Each number is 128 + 32 x the weight over the matrix's rms, rounded and kept within 0 to 255. Layers, rows and columns count from 0. Numbers have three digits each.

# q: layer 4 attention query, 128x128, rms 0.155, rows 62-63, columns 0-127
# k: layer 4 attention key, 128x128, rms 0.158, rows 62-63, columns 0-127
# v: layer 4 attention value, 128x128, rms 0.138, rows 0-50, columns 0-127
# o: layer 4 attention output (transposed), 128x128, rms 0.122, rows 0-49, columns 0-127
q62:139151097124168095142053137109087096147133200088093166154136129178066131115137077116196116107093156153134141144088102134117148122108063115095078106210121098178151106087090117106128101146122132091093140146133178131094177128084144154091188185153101169099131140112173128172114144121174077142150159092144140176093132136097120107120143109137069158153134138117156094125149072153102141123140
k62:122107074148128119079176103175100097147090098096128084111073092152121081157103097148171126096136157086140118157154136099140088212109190114157089108116105117094101118148127206117142168131109115159162117156145144166107169122143126169132128105114094081135115169163114107078145096146122135119127052086168110164110171119091186163135125141140108124123148100172085123153115129117054161161106
q63:152152130122142133140138124069138089145137106080077164147176133119083145108141126156107133128130132138097124135167154137099131144161077113154115138117154135166054156136089117105174102163140121124176097153162172083058056178052152091162100132174121120110184108069121175145147129196060189124097122142136183114050147135129067109108116131130141074185110174082134115167175135156143131137109
k63:151118125102100172152205117134154123160123111094131132144098123078102126077138058114158090157091120087125166147147140121100142094129142143113149109204135125073138165111075122155148137146125127134118129181091068111179147150203148099127112134118133064183124173148117112125102126158136128124115182140058125059134143217132170114128155137150093100104177143139141077160145151183135145145154
v0:118133111110141094107138102144178118109125127095086133100094181128147086147163031107095066098127118154143164186099164132099154098147144098123109100112146116172144116120137097093127138147072106126162172155109125107127086130135134123081125113172130162137147146086140162126091106162099103214160139144109082078081116112103140146164129135082107134154162083110158121155128114155130171128095
o0:176141130123087094166149097113071097068152144082125129096156127097181182150099144153102156152128146134136110110148125090165171151173160123120203091152103144117203106133152140126105061080189088120134132127156111138147156127137134141135096102061089185110145115134145104152139097149217137099087095157214154167138080092125071145140132076156054122152128184124148118090185152134119083144126
v1:169108124143152140124152119087170117147123117159136142136180184135130142126108146128150165144147120130141119164079147102139179073172106151175127157148158055115104118100157146131154186125120134169121133122160083203094116140104089155160121115138119152041070146076118136118108196158091186054177116160117145143147095100122119123159202087097152135099192087160069140100153137106081103144151
o1:086152118064130174156142178163110143147180149096119118088140142131141040121147117048054118086121128122051142126096037183153075104106136106088137131145117150103134137111164169091118141173096166142156146093125140135095146096127117137118180102127087120175127143108110193203147125120101101134080097176092117141077104057103134188088084070146127088118108146158108130185133074158076095147115
v2:144147129120117143111164175143111121098136135158113136130100100077147179137105107118138187132099171149147135112148130117100123102081128146143160143136178129107132089124154057168131102151117142131103132168154148114100114081111151140114119163116132078101104105104141162054175109164194182139164179061130126111107075080114111101135132130154124149131156083146130152123102119124090122154079
o2:089107098099088159147110168170123142135130094097120193125126142154155147114148099122169138072142159066140139134146163108137112121142157155151176101093137165116116122099116182117134154157133151104140139110116078112130158170151125175133114083173131128162140138133134075104146151149115149168146153123110173094137144213063075188105107100168095077102151166151093125092116088149156092109121
v3:154102157145143110108205147156082118111084111126111116112135160076098082153117115079165069158095082104136148070139137066131125128179164136126169177224108090129122173160092187140112161138109146156125111175110127140129119124125182161160148145092108110069143140116137087144112149170114104129125127141120162165122132091102128184096098128113116065168100095093130167120100125133135122157118
o3:105135127098107152153113090176111083055059125116162164152136121138171105096161103178166023078116132142128091155135130118102146163153167062107128164143129096103117101122139111131135111118145135095150131073122061095103093066154118124096155174142119139073129122208163182093100116122095138132105148114107114160184179098166137100108162144177198133099087132150125083139118175111146132094098
v4:159165179189163156185113162154137100119099135100074109116146164123111133118185152102165164086115043144084146107091133090101136106165080131139131104119148062105101114122142079154086092131071160108122143063130128120105101154094128091148152122114097103132112161138140159059137121110097167125141092113145105177110145131138121149143131144152154115153079158115165081156162143165155112188185
o4:113126107165111129063140132146138114095087123149119155126165147121124103124109126153119128142126139116164145116138066176088138160179142097128102095117098092051113086123133180082113102130091136190138197143168088079117080109106168185128205174123091091089107162169138075061034164119169137122160141110145156070142091118118150162152106151133142115188131093077090123118142114123149158135048
v5:146147028155111143119167158130144140144195118100187076080158067155125135111160165104137117120136106055067149139125113175176133097127174116185089144133091122089111131121126100113170091131103109119099130179126156062180086127105115122146121157214103159176051108099142153136172109116157126131126141104168140110175127093142144137113103099092109162099132127132153105112122156183096113165144
o5:203093107070100101075102169079160176133104111110095140097097118149134068146132086156075190127099138153160136109214125136152145093096129180116104138089101123155166151141156151127080147131120197077073075127174194150132116104129135192110124143175109144089076115121175125140157181108127143108071100191141092172083150219082157061123029114141146166110142221115162087108098092095106141112125
v6:151134153139105131125144128094180133109121174135061133144166125112181102163138098140133138119123112141144131111126142148150127098122153152095097185123085162114156118122115106156132139061140157165108117167109130172170113042101102187135135149150079106138073142165133142115081078134120133119165122075153187156147137087139134166061144107145124115153154152123074128100123089152146102165160
o6:139108119113132076120120135113139125109154113114144172127118146152169156178119158119115142128133182083118136114091137090105107153122161091101140143148154088103052137114146162114106154127122157106171101061118147143093159148167075188103144139125092158106145097141191197102127188112128119066075119127099086083104126146119093136136104144133146091084149055158087113178136126158142144090145
v7:111115076129113122100137158157095108127159110169145095152129116132164169116067156174121168097122122183133090114146088099118145117185100086138092097142140178203155132147095140131091125082145130161141106120152071105149117127105196171122099141112059109113179135162131130079108108129174087118164124092151123142078129103085158144116132121124146143102109144149136117139117130158090116121128
o7:156163122094124131150190152144156101108065072113129122171155153119113134128185129105114123124127145069161121140116176122185178164070080123128099084115111146102126112115107093112127177132153167146095098149079139145122151128078136157133116109106142128141097188092126133152060124132145154109087143148070141124153145136126133114148138175125103133119122147150097179102124131151178126128111
v8:144135148088107183137134136125133119133129115142091112128176110190135095126121174126162126171115148088135113120055216087093143129130143081153098155128137159077135144129186131178108127095125098133039163101116109084146148115136141196136115104133133131090104142122186113093130129172124152110131139154129144124125124119118120078155165162133150101120097114114100172120170159069142102114152
o8:133105140148092137102071087162163096142122163170137102144111154097170105041130040142118131158127121135090159177191066182145120094155151102096165163163115157142099088104087112121153201129110118130149118167106114142128132136148138104193173173146129097154128158088164121157102140118103118135143089106092146107133150144095146142093097138117148048062162122126138105152179157132161075131122
v9:100139138118161098092156131123130209167143127166098146123160078121122132113128154119091100098091149121106128169094129128150124070113131144171154137118136159141152091115099150180105161135118143154152101177133172075142103111141187127123146138137133143113114149089132142148182117103148161123127196113095173136144077152085137145113116160118148113116124118180134144137084167146137100126161
o9:110126111171144088154097126102122106123154123117139112140140105205154052121119021123128110090108118167119151067119152117167127170077155086141150125128162178112179143123092150157123146124154155093157112117153132087122167149111168116148161122148143096086165119165173122153152131147124152141082120142131107169152176159188128127144100120164118125090155123175123133080161070132168149117138
v10:149175088152068144116131091115138067143191179160105063135120084151101105110133179129121177147171119130136085128169122153135132114115161101124153100087111082130127121104114104109119143154129139134148133165193173120198116073117130081116156098075123076128149107116115136125113092163106160107148128174127149135084105103164155127067105111150111090156119150143089155156078111116170106121087
o10:106113145141117134051128126126149156135128094192129153126152157104133098098120141081123148110105115112119081196107133038182088149160089138125146154114110177135099138142141126150045039148144153122153085104090119088203076123180130134123144163173108157123095108165167096140165043124117125139111171120098134118166115203118127151151136100140148167125155112130121102164133134167214108112149
v11:102153187147168137152108133105136145172111071160130128090165160122162186136140118143142122160133181128126124151106136158069128138138130104110101165122076151127109160109177092138067151106108125155130114141161124179129199101122086149135124099114138125170097117139106109151169161131116168079113133118161113151163144133193128130156089160155145153171168121176146071153114118150095097098134
o11:112145136148147084135077138122152116211120188106090112139092105076134079164082154173148121160165102062133157154101121110120109121083126112107145113190130163133139100142099185090117155148119142120203153104117106126099132114155185155110194158165105077143114120087071131095161100106139107092105083165138192139097100135097118190113150142042096115123152079055151130115100162156128172144104
v12:094122177127097095180163128065134106103151113097168132106090122150159084067083184111115095140130102144113134124095125156125117180115160096143145137079113131161096141125137123177138135125153078149088079141087127167106145123160136121117113092155171164173101157155146097121115145146132084148114157129157154109129113093124127157078129133106133160067109124136088115131147144159111162134154
o12:175145085171151151088141094162158132139144123158125089154122130118117151109092142141121116164193114127116140089080111197160157132144120120139145143119163102165134119100166128131161122165172096105110147141113185150084096083172098127182125157100134179124128125070107137138146141057088177136099139141132128121092177162148114123106124148116141121133133159148197145072167095121121178110191
v13:153152148093148079112184150155094108144130088135115165058136118108130187099109102136104144142147125089148110197122124116151129108150128102133073099168153077145115156139082123147125150111156151115131195129071158088132160118139179097154153145135108153125129106158139137136117123162131150133149130106151089100125121122156169072162115113070109088156141161099139116113091092114132123064132
o13:131159177126129125165114105116097127089069177143134129165141131154120165140069084126143124129156121110152111114173153112132124074125113126151118111079098116093202058115136186099087141148150147148096068125164117107167140138089131138143113112121171109107181148190109124085177106160100111139081069161126129136154103113044190218102133167132161112166102132113157140109134179151097094152107
v14:093154101140138145126118095185160148135179158127062141156155183194227127131120123186106109107151142116144117123078125105141149146162077149153110179197143131086189106102099123080154139085149139123175153107106140118135098162133109128113122144084126149128159156173140085135140157139044104190133164079122103195121096152124111118171136171168135116102079115086166142136121154136161126096155
o14:111108123165188113141070092095115122100141083077137162088067108108137084127132122120090131140094102203108144168175154162117177150158129063096134094116150143088124173095082092151129150113150093182145124122081124168130134165118179105102118118087127077118129120122097136121039121161162108112126069205133110120185122114093130119123163139145108113154196120146130210123185168133158086122141
v15:160140100091147109152164104110143149097149174169118186100180122136104114104191134119132121123135122098091116137152102136114089158135152098048113110062090077179109127096115155145120147152118139157146120175106166155119149162155113118162099094116149144100155102115106095113089134121126116172110137166043166153168136129151230099139176084161144119129156133175146132116135151109093151148157
o15:116142110143135091125163115120071107105157122067129125080119101099160111116118175104113104137144175200074093110077134129129104057068084134141100195151157085112169135136203148127091102130118097080125141139125149135132147125147142140180136107076185136132150132102182137091119078162139178163100153097136096148102221123149123118152143124113153135073123147079082114125173171187130135124151
v16:132091124110140171145155144160147143158069138172161070097116168144106134130101088212123150127119104155130095076194156153090117173162118136082149143131098151147120164127114077141148153183142140108157149129121156129146171158126123114135137129168137131097109139136148087155119181116168145122110174138130119107133160118112119140163196113181139168107117149157101100128057122170124130102090
o16:089104147114128136148133138111121116143104129103141128159120123092109140101186128145118123170135160140113180175110124105113222096121085157158203143090170205130193108154127115146080123149129145102110185184097099162126074126156117190097062115102138150121148113130075114129142081153132139149090140117094126145081141137146128163107148151097159144125117078089097085154067099139113103073110
v17:130176131190065111147193078151104121097134132120164158125179160074124159096144167124161160150116123105119187139142192130128146102218127101090164132145151164156116133182170156091139115206124140098162120117137118116100160150123169075122090080102149153169150111133141124109153150112102127101094103169143136126091151109095116142127121182081161133161069114106096119129149055150093118123106
o17:159127113153135122188181114156171110135057101142129123176087114190119147122147086117184116171092111138149100103107111133138106136129153110108132142078120101153130123170149093078120035168112112214150187115132158120135143066165096104148149166115116171115115142100065110129142076124156177161169121110120143206209162138079162143150096108147110117133125137055130101123133143098128139175115
v18:128072136125161120133110104131091087086138158134174124164173154146095128160127129154161134147130119160047069159117122099089087168110092123152114108110110122141162157135161148153135148071107160065134116128177177128080110097127115073174131078126139131134126101116134124175171123079113118118121144103107188118137080108168121096148135155106184159151125195141182115140139139134134109104131
o18:149167145152130199155153141086066126163097182163121170099152097063100119085133102117096075126172080132119150079137151152083097109129075113124095162165153166100086148110145133081129141124139148081143168160120139075138128124103132141132157142131161122134127107156125127079120119208182118156102178100154129105087177133122146110108134073113073183132141122122103127149112107064149134168131
v19:143129137156160134126121095138136100131068131081183130116149129128110114125126159163118126144149066075125170177145058142142121134125127162127135103191115135170068078155160125178103097145125143104155088150195149063128137131124100150073150113170144140164190097149101141131147112110116113167146153057118145135135095142124025118091162181098140116097152127139064163153130164137175071077099
o19:193072168175098200115153167118106098123170171162067089122093143134110162109126054061124127178128111106114123178158166084081082141180131125192075070116142128094163198131156100154131115071146172097150142155106053086111097145175139118135096161154116148096165135118090131121072122142117194093148179178132109126129133153127135132106096092159064172152120101141172115122112066126108165091151
v20:140159148069157145121128145072097105146091172110138133149105098139114111161122073144103124108092114073105152151070151143152159103095083172109104114072148098096146131092123112166212144118109061144125102158083140060076160085187126152114123075060135166130159196133165126119122121022096124128172182097149099129131143141101131179097127080124126122156115147193156123161082124120115165100146
o20:128125091142147112127095149081114097121109113205198113134166144177124164052090164077201144090177111102105086088167091146118124125114135116167105093197116163105135151089132108163100137102158107065175153119167107192103152099129107157143117159162132158126121163117102104165156136157156117134072099150203110112136174119150146091141113152139134111128170085084063150135130089086073110155182
v21:108114146156123112108109124159165173135100115124127067174133086144115132089142145139105135129135138089106147129143160168141159101131159130171159071114162106142114064133193100086134133073150141116095125152119115122093129112128071157140096126126170181134123132126114163100139090096137154120121106176108135104120079172192142113099080117135172133149100107129114119166178176139143123115068
o21:179122119134118152130151206119140148116095111108112100116171096129108121129126122119153134139173181128168166137107073085148091068158164157076090118132129143152119186107105129142125108132048146111127125192121149131097114122091098093134142169125060151109111126080148077180169150118124089154152109134155127156178115149149109144109141111098082142134141116134146183111121131120123106123143
v22:103145133137145093104181147072070103173119102116121178120110137112152111153101137135095117101100114127089051139053118162175102095236135138151191122115138081116077110121144159130013170148083091134160145071082127180060093083136149158091162127139150120159148143067152112105138191112108139152153171091123173097198142082116118155119147088132120087150178155152152130124127110174165132122093
o22:114139124159126105132119122153112108172115125098132116170158150107118128128120152107127121089064063153107100033168151155123075126125145097157162135137137114130150081128089136109190124110159109140168158158188154055029088094142189126159111141085118117150103126152067143122174130153124075069041165186154052161118147147110085122158094135165118135170095133212119127097177109207178156120166
v23:099104110123148085115074109163126176165118098115142123091109142126110144128126101142150133123082137086125098143166178138170148153119074075084119126099161122128072141065148117145145154110107095140135165146138100170186095144144078161181102135180112101140080135144112162146151112084062140082134118157109119182097123147104109133156086070145111139156108150097109090146109107086105100164146
o23:087159156120088128134117129103175115175146089136153057140126078129150074197155166113099087114147106153165139121126133098120094082107096118123151142168078144135089092182179173156114134088183137164122161115167112154136113124101116192107185097098080131128123205104169120145131152124165094103139054110131190122166117151165168181146147144125141140084141147110144120168101168105074111112168
v24:146154128121175153126166127132111107188088145078184105131154114105160155122153112200097137166115162142139148142102090091103108155092146097141141112161159147088141173183126095154150091108140077121104130176144124124087111123164109144142120164128124124165086155107171065140153119126115114135174135131187160101184148114150075138172109120141141102186141124122171164130122178193141114125124
o24:123152118102114158129076127130134122106129154139092192101096134147104139107114159119205166125161147113101105101180175113084167137152152142127166101156175144160115092101146130098163228145085174132104118129104124120076102135159168169136105179132114118071147169128059133133159107159125104138100110169176108154101122120157169084045127145168106103116168127104156140129103086139128109127176
v25:116147157134139093095125088187101138163098131135117115128163177126133116140134186157152094110117129117102104129167142102139140090105156127118126130115117121150083163114140103155121175106169109149131124098101162080095089110091114184092101162102134173084157112094128109140109128106162144102084123150114160114166100110133141118164090093091132094128155150131132122134109098157144164120109
o25:130130181164089138109124117109079110099137139074131099154137140134091129108078066094130130098119112127129159150134151105065162096117127102113125142112135140112139164132179087105144117117121098151122123122178160099084155121088136104158123141124120110093117113132156128144196131200128076142097139132109085115140115150198113147096131218138086198063123136137127121105115135129132090133138
v26:132133159105056145088151122143144101102168100165117144110079143160111182117086118127065146138168144144148125102177177114143127121160073156125122109109148097113100116051094145149133135112075144171102198131104106094158088128090106121133095117176105127107125130160113138114144131085154128164113165137125107169159148112138106134138118097167091145118100131114115148175170111088102129076134
o26:130075157083149106147116148146127119142142138140177131188135115107148111166173088121132144121148158073093123120121124092118155099149111140153110157139101157116125157121119137124119138134153121107123178158160136211184103109092054138138156050104097114130091125150142073078097112153139111121169103142131082053135118212082176179094103159121171149148120112124116153134146135086150084091146
v27:139110110136127101142070085099132162119082161141136161146119118117098131145162083103084113171121119082136077165140173088089172103087133114081167092128152189114179152110079124130131067134097136108182149161132042110100140130125130080145146162102102132108104156163136185112103112059150195124104119162092156098078173214102127184161153134170108142079117130150129122099156164112147155085064
o27:050155146108125153157100163145095063098133106204117094113163165145179145182185146183147146110145185152140197106123107072112102195146117167183100130102124134184156152141131130121101104068107138087126126179109176159151218144128099126138113098097133160151144166141106112120088103158149097087190093051180123165130156057183135130166138123108060114100136128106081119163190073060117090118153
v28:089116123107124147146132146149091107156087072125150140124079134110148177133123146189138108110153151175129126151160106142063165164077160112087084150149175109168092130118100130145167118160149069093138091123107122108144119101170153124090168202081133117111105083092087134149161153151129057139065072132133104159107141099147127106090126148147145122086082136127100156097096134102115162095139
o28:094153143109154137135161143127167135125124126091103113105106091151191156128094146123131104132132102063150153166125126128180132118142113078149102124094144109092146126137180072133152143141172138166147161127112105163098106164137206137088059124105155164150172129136113107141184130094084121142153111114078151130135146137133147135100165186092155186128132098148152140056051140133102091142137
v29:067189162120154142174109120145108167176172122137092129183143179123154075117142123159113119068188155135149114115134154164103124127163118142147108164127125164092104113103161086126098134117135110081195122174089131164151151142124145140176123117125143119220116145179098136141116142104169158161085119096120130114098173192111130112137112182147109121086083128131161142112125149136130131110090
o29:143123097169157089143061168140131124125119045145124112117101124135159156150144130177135107172104160202132168202109115125117156144085085123118185103085106170195126127125102129074189158106129059144158133163168117124155157184134127117112159139106109120142139041081138135120098089113152140122096152127156143158132143091098100175166147172055117133091205082124125117104146125167137204166151
v30:140160146168108076146144101094116167109129159160078127113192114121092137136135183148122136088121161174174132144146141103132132119163085175155136135088195079151096142094145136182172101140129109094142164156036194113124123109121138186128147155128069181127107167088114115134151123138174139114107063083136182189149149089114121078120163118097096112123102139128095123081145175129141129147172
o30:091118169152107125132127195125119123069146108081134180121114102213139109084125072137117147120083125088087139090064111151100162133114124070163160172101104076110108115129171185102159089139101156209144151116204143104136093169119129092160147122117132100103139116136212181153102115119084116175084131133120127137080170186099164154120106171129129124131186078157107135097141095123072142157128
v31:120161164112133095116139156146075085127094164102127134160104130081138173157131191162162144170100114119148097137111130173140109157123135179099124119129125144120087098103103090109150162172073110121115176118145115107114111119086199129137138127142164145140098137122127133140113168159110120151167113131105122072137148184102146148084193086103098158121108168087099148123106103144120204158117
o31:093075121119146098097159117133162127176187088104135127144143182115141212096134107111157119125135057115147166164134175170150054096110091161100151127086121129120157121125147112072112117168130120161133151134203133115087116107106061132058140117084140149148147120148123139144158131124143135158119131094199109147144155095130173098142116117189131125134090087084146119117098086139153114128169
v32:131129139083101133123172183145100113120131147137149158159103050116121089165166138043168134095140167071144143157146153128081133080116113087125123144116135138114046099128125160133135074109131188133105111098149113114127112105134110122111132149179135103080126128098155164167123123116183121135091095106165130123124186135138125092111133101141153105129126123111129148105206094136056109156157
o32:109077070126127094141143151179136132105125152116138093078161173124144130144120100150176125146118086064158144074182051105131143120103171131187083177156079130137094151157124152123135220116130133137113126156167135147137200118094089172129116132155116134139137137137163127115095095144093145168183148148127085102169144127126102123125079122076200136086070138161115111164082165131140116145058
v33:123145109178140058093099193160117109124148118079119125127132099132126129123050125127114120138084134174103074141172127143123172115106172163139200132179123078104096081110104072156154131129152151140159108132104146122097129140139142141095125104074201092165158147163131125110138149146104162081092128096118143100076146150174143118087115100169147080128115138155115106102076156180125096091145
o33:115142109190100134111101127119155133085133104128139103088171145198081090093144121151112106053159106116177124135135128088117120072220054093140118110066128165138125158144116115160094126186134124109076134123133143081079081154152149093117103156143143164148116117158067134145148150118144117152116148124167128161179134172139072168163185172111124109108087068140125190109158126164116142106100
v34:161079111128078143052194112128155183137132175120124147123071158092093158102097153116128165083125149106143142115152133125168102144164145102110107125120109132093116116126151153114153111119163137107145092124118107143158150144146096156151174101119125095178139146137130098156125087149144165144112113162136102120097125155101114147108147137090111127145126114149160128144085115121124112092104
o34:137116135185152169183171152119112164113110108143136130148098144149122129139159141152090133136062066147123052134107165086139144060102130182098153092143124155154095112127109104145129119124084116153103113117114111097169150059142146137103104136158108125115159112122151117134177143118101171116117121142105166129166116129122135153152170113099172113105113114092090105134124117080114157105144
v35:112118070141147131149105105084104118140173103116111131111101176129152150133144137105114093138151120079152174128124100165186121123071100086164095071136113103105105141114131100138130107149150136109163120128132121134087112083126114085135124176086118110168094143149122177108134136152136118132075114097160139159095149185111131066140135105137126150145187073154136143196084133112143148167109
o35:058180120107081116104067158092144128150120104111148108108149163128133080140131213137116155107089078156157123159096141130137129123140145176124150088143081128146152147109141118092106098127151155099136069081152144122149115154128137109073137133171155116155153133095138117143167164150109124057254153238146127105112079096093118162170146112175118108160163163100109145076117161111156182183191
v36:113103075162143192050126151130139145118160134149056113104145149149131163111156153153156109141119144141138163158107121132170156131099151122105135104093133133138132134075104176162109090154148153096045105129147131112124089126132092117083155135151123138097135181153152139126165134104137156093133163121122125126078145164090129129068192150197141124122090090120115098135145134206098136122118
o36:082102087124108100139129122089171137120114120064101107137100150207108084104159153115105125156068121114125148116172122134130136126134130172172137106163147184071098134136112103088050118162108149145117142170128115147128056127154115101075116132181122113117161168153164136161123130115150181073151129139102149076125147109174087129166102108118100142158137162081113183122154076054148115123168
v37:139155135102117101092122090190116171134132119171092152130132102120144107067143094178157120175152097129100109130132120125091092150126159170164164141119142128091147133141051107058112107118083166111126189152122132138210143102125113142148088198104140133117145146149144140095134146092180100138182133120145107181107079189153119154151117107122113174102165141134100106148119129076148107113147
o37:120112150104188111136123102089104101162091049123132158155058111082137176122111090144136161084141185130184154131128117093151129178097072127084130133139109141155122154087142128136127161094117099090159093153098091125178091136090125106112174095152094110071165162151170137133136120156153074150149093156142118094149140136131156147186140096127123073154104129130145114140121133168116049106061
v38:102110123091116102132171051151093133129193158115068121126105138137148151148101131138114091133140122133122182073111074157092189154171147073116167105126168095142135128139095124092132107095112183112110135142144148095132178074129131086100094147161094124126121165108153083123099147075112143101115148133085217091140113160134171098143141175132130120151180120153100167096104147140111132122139
o38:093115141113104104149125167049122154160117100106166108138148161111097132167133107136150152119116171138128135086163128163166134175098115150178121181119125146168179128106131055111070103138150137153172129158085139060124128132164137088122138190084129160109150132171166152178124086172132137129149129194128092149120110103130081188098181188114123100180151138122057131133124209116171154151124
v39:102120132110100179099078143169147142133111108141175112148139082134122113164130098131111091093092115128117179119185078136117096095113143104101105128145100147142120170131120145182124075104169135119121142072115147119148128163164127115126123104134117138113087143166091169146102162135150133108169175098081148146100164136128117133088138113088111157234180115126131212181158112116154079151139
o39:133122125095094167122109132096148139149117236127113102163132122156114185160172156078118137115125103096074107144066118124090158136110149117101103100168130076098144160187060133147144139105138160083066130136126087101167096121057122186113057147111103128138170103133163149130105120177130151135145163147140116079129096166125121100194096121093123083126143165123147087188111167118159129139107
v40:124128128153147091125100099131116161087167177121102111132162124111139156135126137106201132128151165182095092125140124135149123131087085139075120053164146080150172111152084102146112124113091157100131133161122112120097110072130142130100175112127138180159111112146153124101104201163111179154159134100084117139101103096142178129108122184081127125062112123172128157110090156150118106129103
o40:106136107156111133130160197094111150123110110129147149080160132129134114150144089099070093137098107109129126113127190137118079120141104133148164155063116119134156073096152143117085086162115121088180118100120089113084162160154128118115115078145112141083163081196163122102078065125130117141108138119140160089188157144096073123157129082109077113119184121091165132090190081137133114128151
v41:157076122133093100127143119161155123170070123108139147077126169121112135147091137120135082098092140109146127135128122094122124156123142130116118160117120117103134089143116127159123120079078141110064131106134187124148164149172127106113146077114137115142122151191125096126141104129156097079166177156159147096069158178137129093104080115142133132129136077123124117115162148087106124106064
o41:115130117149055124113136108114131115099153143178134089150115107149119129100155123106139123124157109099143135102154170098104084127159102129105176102156176126156123147093107172096157131150137075084084129119096074097181090098137163158149159116146146159154119146127105146139124191112061183155153055067151093113137117102111143117131164108045189128115130103115142108137137164070068127112110
v42:137126137096149175156138113173155129164129142128134124113089175159131150106132144114102161100150148114093157077133126130178101106160142152190093086215124082111151115146093134168134118097158097159152141096148161144139111090167165096125112121123120120141106108045173092078136143090141065096114147075131089157147193126142144120178140136141105117138110145143152180111157124109117139137158
o42:188119078040173165103113131130139147094078168133152105148140107122117124165142103104084156098089125134093134108167109152115200153117124120165131074134171159056118097082168077177177151128101065091119174114160155141153156172118125095140113131140109080166137187152130136141150092172130127143157167192121114148143148132107121095079100114115221137171145089123102113124100140127128147115141
v43:124158184076039139139146138152155134106152128193182073153139194156154132137131140105116097091113068150094155154127163114173127125142123105130135101130117117095107118140062105118123154142143108133071151164118115159087090157055106106097155153165132123097118134143114170137111115106096098091081091132092174114132134110190138109121092120132110139121058081140141050124088194105114097164084
o43:116070085147116092081137127139102122151110101084094101083197109115158094155216122147128141168135172141149107141103150132098137115067204140117109163072170133149094133084156119128132105110145134129062169098109155136111059041100103190113152123128094115159153124180099109144181151128102086171141167109092119112153088102161131136025121097120157115135113153078168172093197130173113112118137
v44:159080112132149097084108144145114146113102154107111160153117109113100164096112109107112146130098117134155156150137146173157161101151171123120126155095099131133113143180173134136079124192117110168145154183110131144108122111120150157069122131150180082102176100111121085137199090134074144123088150108096141135144103118092130110145124118093108136129106167101099136094171122090139072146122
o44:145078140141090128120077082127111107110120087140095141149127152160100083147105091177083065132089139123112069138118120122173067078127169110141130126125139087078092120167088125175127107113171109164143187102142143099112157122108079079184096121087105135136160140086135146150158139135140143125168111066108117165125166169114072126081161112141090130102077101140158110111135110137092117095091
v45:131114135091069124140105160130121111145110115095087103136140159125095114134111132208135183092157133096163132151138083122103155080097148114155128097097144109089081115107121168157074146082101166187131083151159122117160105149069110081212182175151136150142229099090101076128130114114143106153140146121135105167158091181079139138106148085118134134087103087099109106100097142158125133061072
o45:140086112130155120133109129205127136109109129135147119185095137084141138117125133104149135122149164136135095181115163106137066145094050172137102137141150156090097149086129071090090137108142144157113157154106150143170161177051159104072141104145110179061073095134095131164110103133063166124056104137108125083113072111205135152149118102178101192099048109197109170110163110168058152161098
v46:139120129099103136151134127134095115205114154158130091183132120130154130147125141128148114099185156090127058167100109152173138161169132164092152114117039153139114099165137159123123134162122177108123104176113163103124110110094088127148141143099161109076139125185149065151146130118117133128182112137160133149132127123098099150102127146154184122132140101158113168173145089135101131121091
o46:133131072131119152149116109123136138164111138128097173126097155105089116119117145085118117131103121135157167163140112060117089156103156161075096111162121147169124180081057087113104132145179161129167106135157098091131171108125076145153120147158120172054142157091085165103182085117088153125130125103060049127133174107126184107153125142127148158122156059123135166144147110198149099097123
v47:148129137150116150084140162138122099114165120121136146110130114118125069106115173075158122125135203137183106151131126134090136148163150140103094100120164105150114175090126117183123113117107080125089103127149112129131107131131162197127125151168165150136097155136158147198106103167172109140096140135136144089138124139174147155136195119083120165165106174121116099094146110138114179155151
o47:138119138140121100117143147160170147124171142072114102183156153148131155065094132198132138112156039120145121094090138170152114089103118163137111128114096137128104087108149161068120172160056061136097124146125123129162141091120120135137105120118132103152152099107190151116130117103159133107073130143138153178103160129166121144062115177109146144116077120090183093151119136121147144138130
v48:132049149159107167153147148060087140171106119097118123151121094121093108120168103141112093134111147159108109108124144169147121128148130132127153093117104111152159119156150113190131121139102091143114108119091139080130142081169174153142091128125176087175106163105140104136134164134138077141098138148124040154191112144114122148123142095057144150152139097117103083099148094109127134142110
o48:149174129115151095143064124123167126167086130160134163172143102126121123074105119170144150115162115137138105088090171104140102112131181161123137122164130102139108078106095096112164074166164092072097171109182153134094107123117135116148059133108107162114140175064138116143115117086100126124148131146129164140062165099106128091153100123127146144112098104132127133130082137171092155114129
v49:100118107136109130159122121090152109132067146097158091132121140113168120101182086077121168136153131089156169161134122155097146116133157145111198166091132080132121087137121158138153158166127207160137120105143083134138138126143137114165056169107119149132119134109132148139137142131137164110123093081219121126074119091153100095179106140156161146131127141162076102111131076105121153170117
o49:140114120121132125122157192116174147131109116125084133107152145136185155138048164131124136107143136146179122057111085109120142129183137125137144139165137134146142197129164163171160068149148169159163126133102145128142169126172072129115134158187148141124104188120078151151094099144127156107149079130114107130122096145119109193126099133131154139151108124122104095168095135169115068194093
v50:140087061125138115095100086163107186101047078142159118136089148148165121103143160083109099154131148135089141140062158138079106150113174154148098152074105118081095152172094173096071156203153137138130090105138107163105136144114127159106098092109151192164133148144188117110099144138097117121098095141168128113126158143137121149134161146116093150138162095131125109158238134165129131162143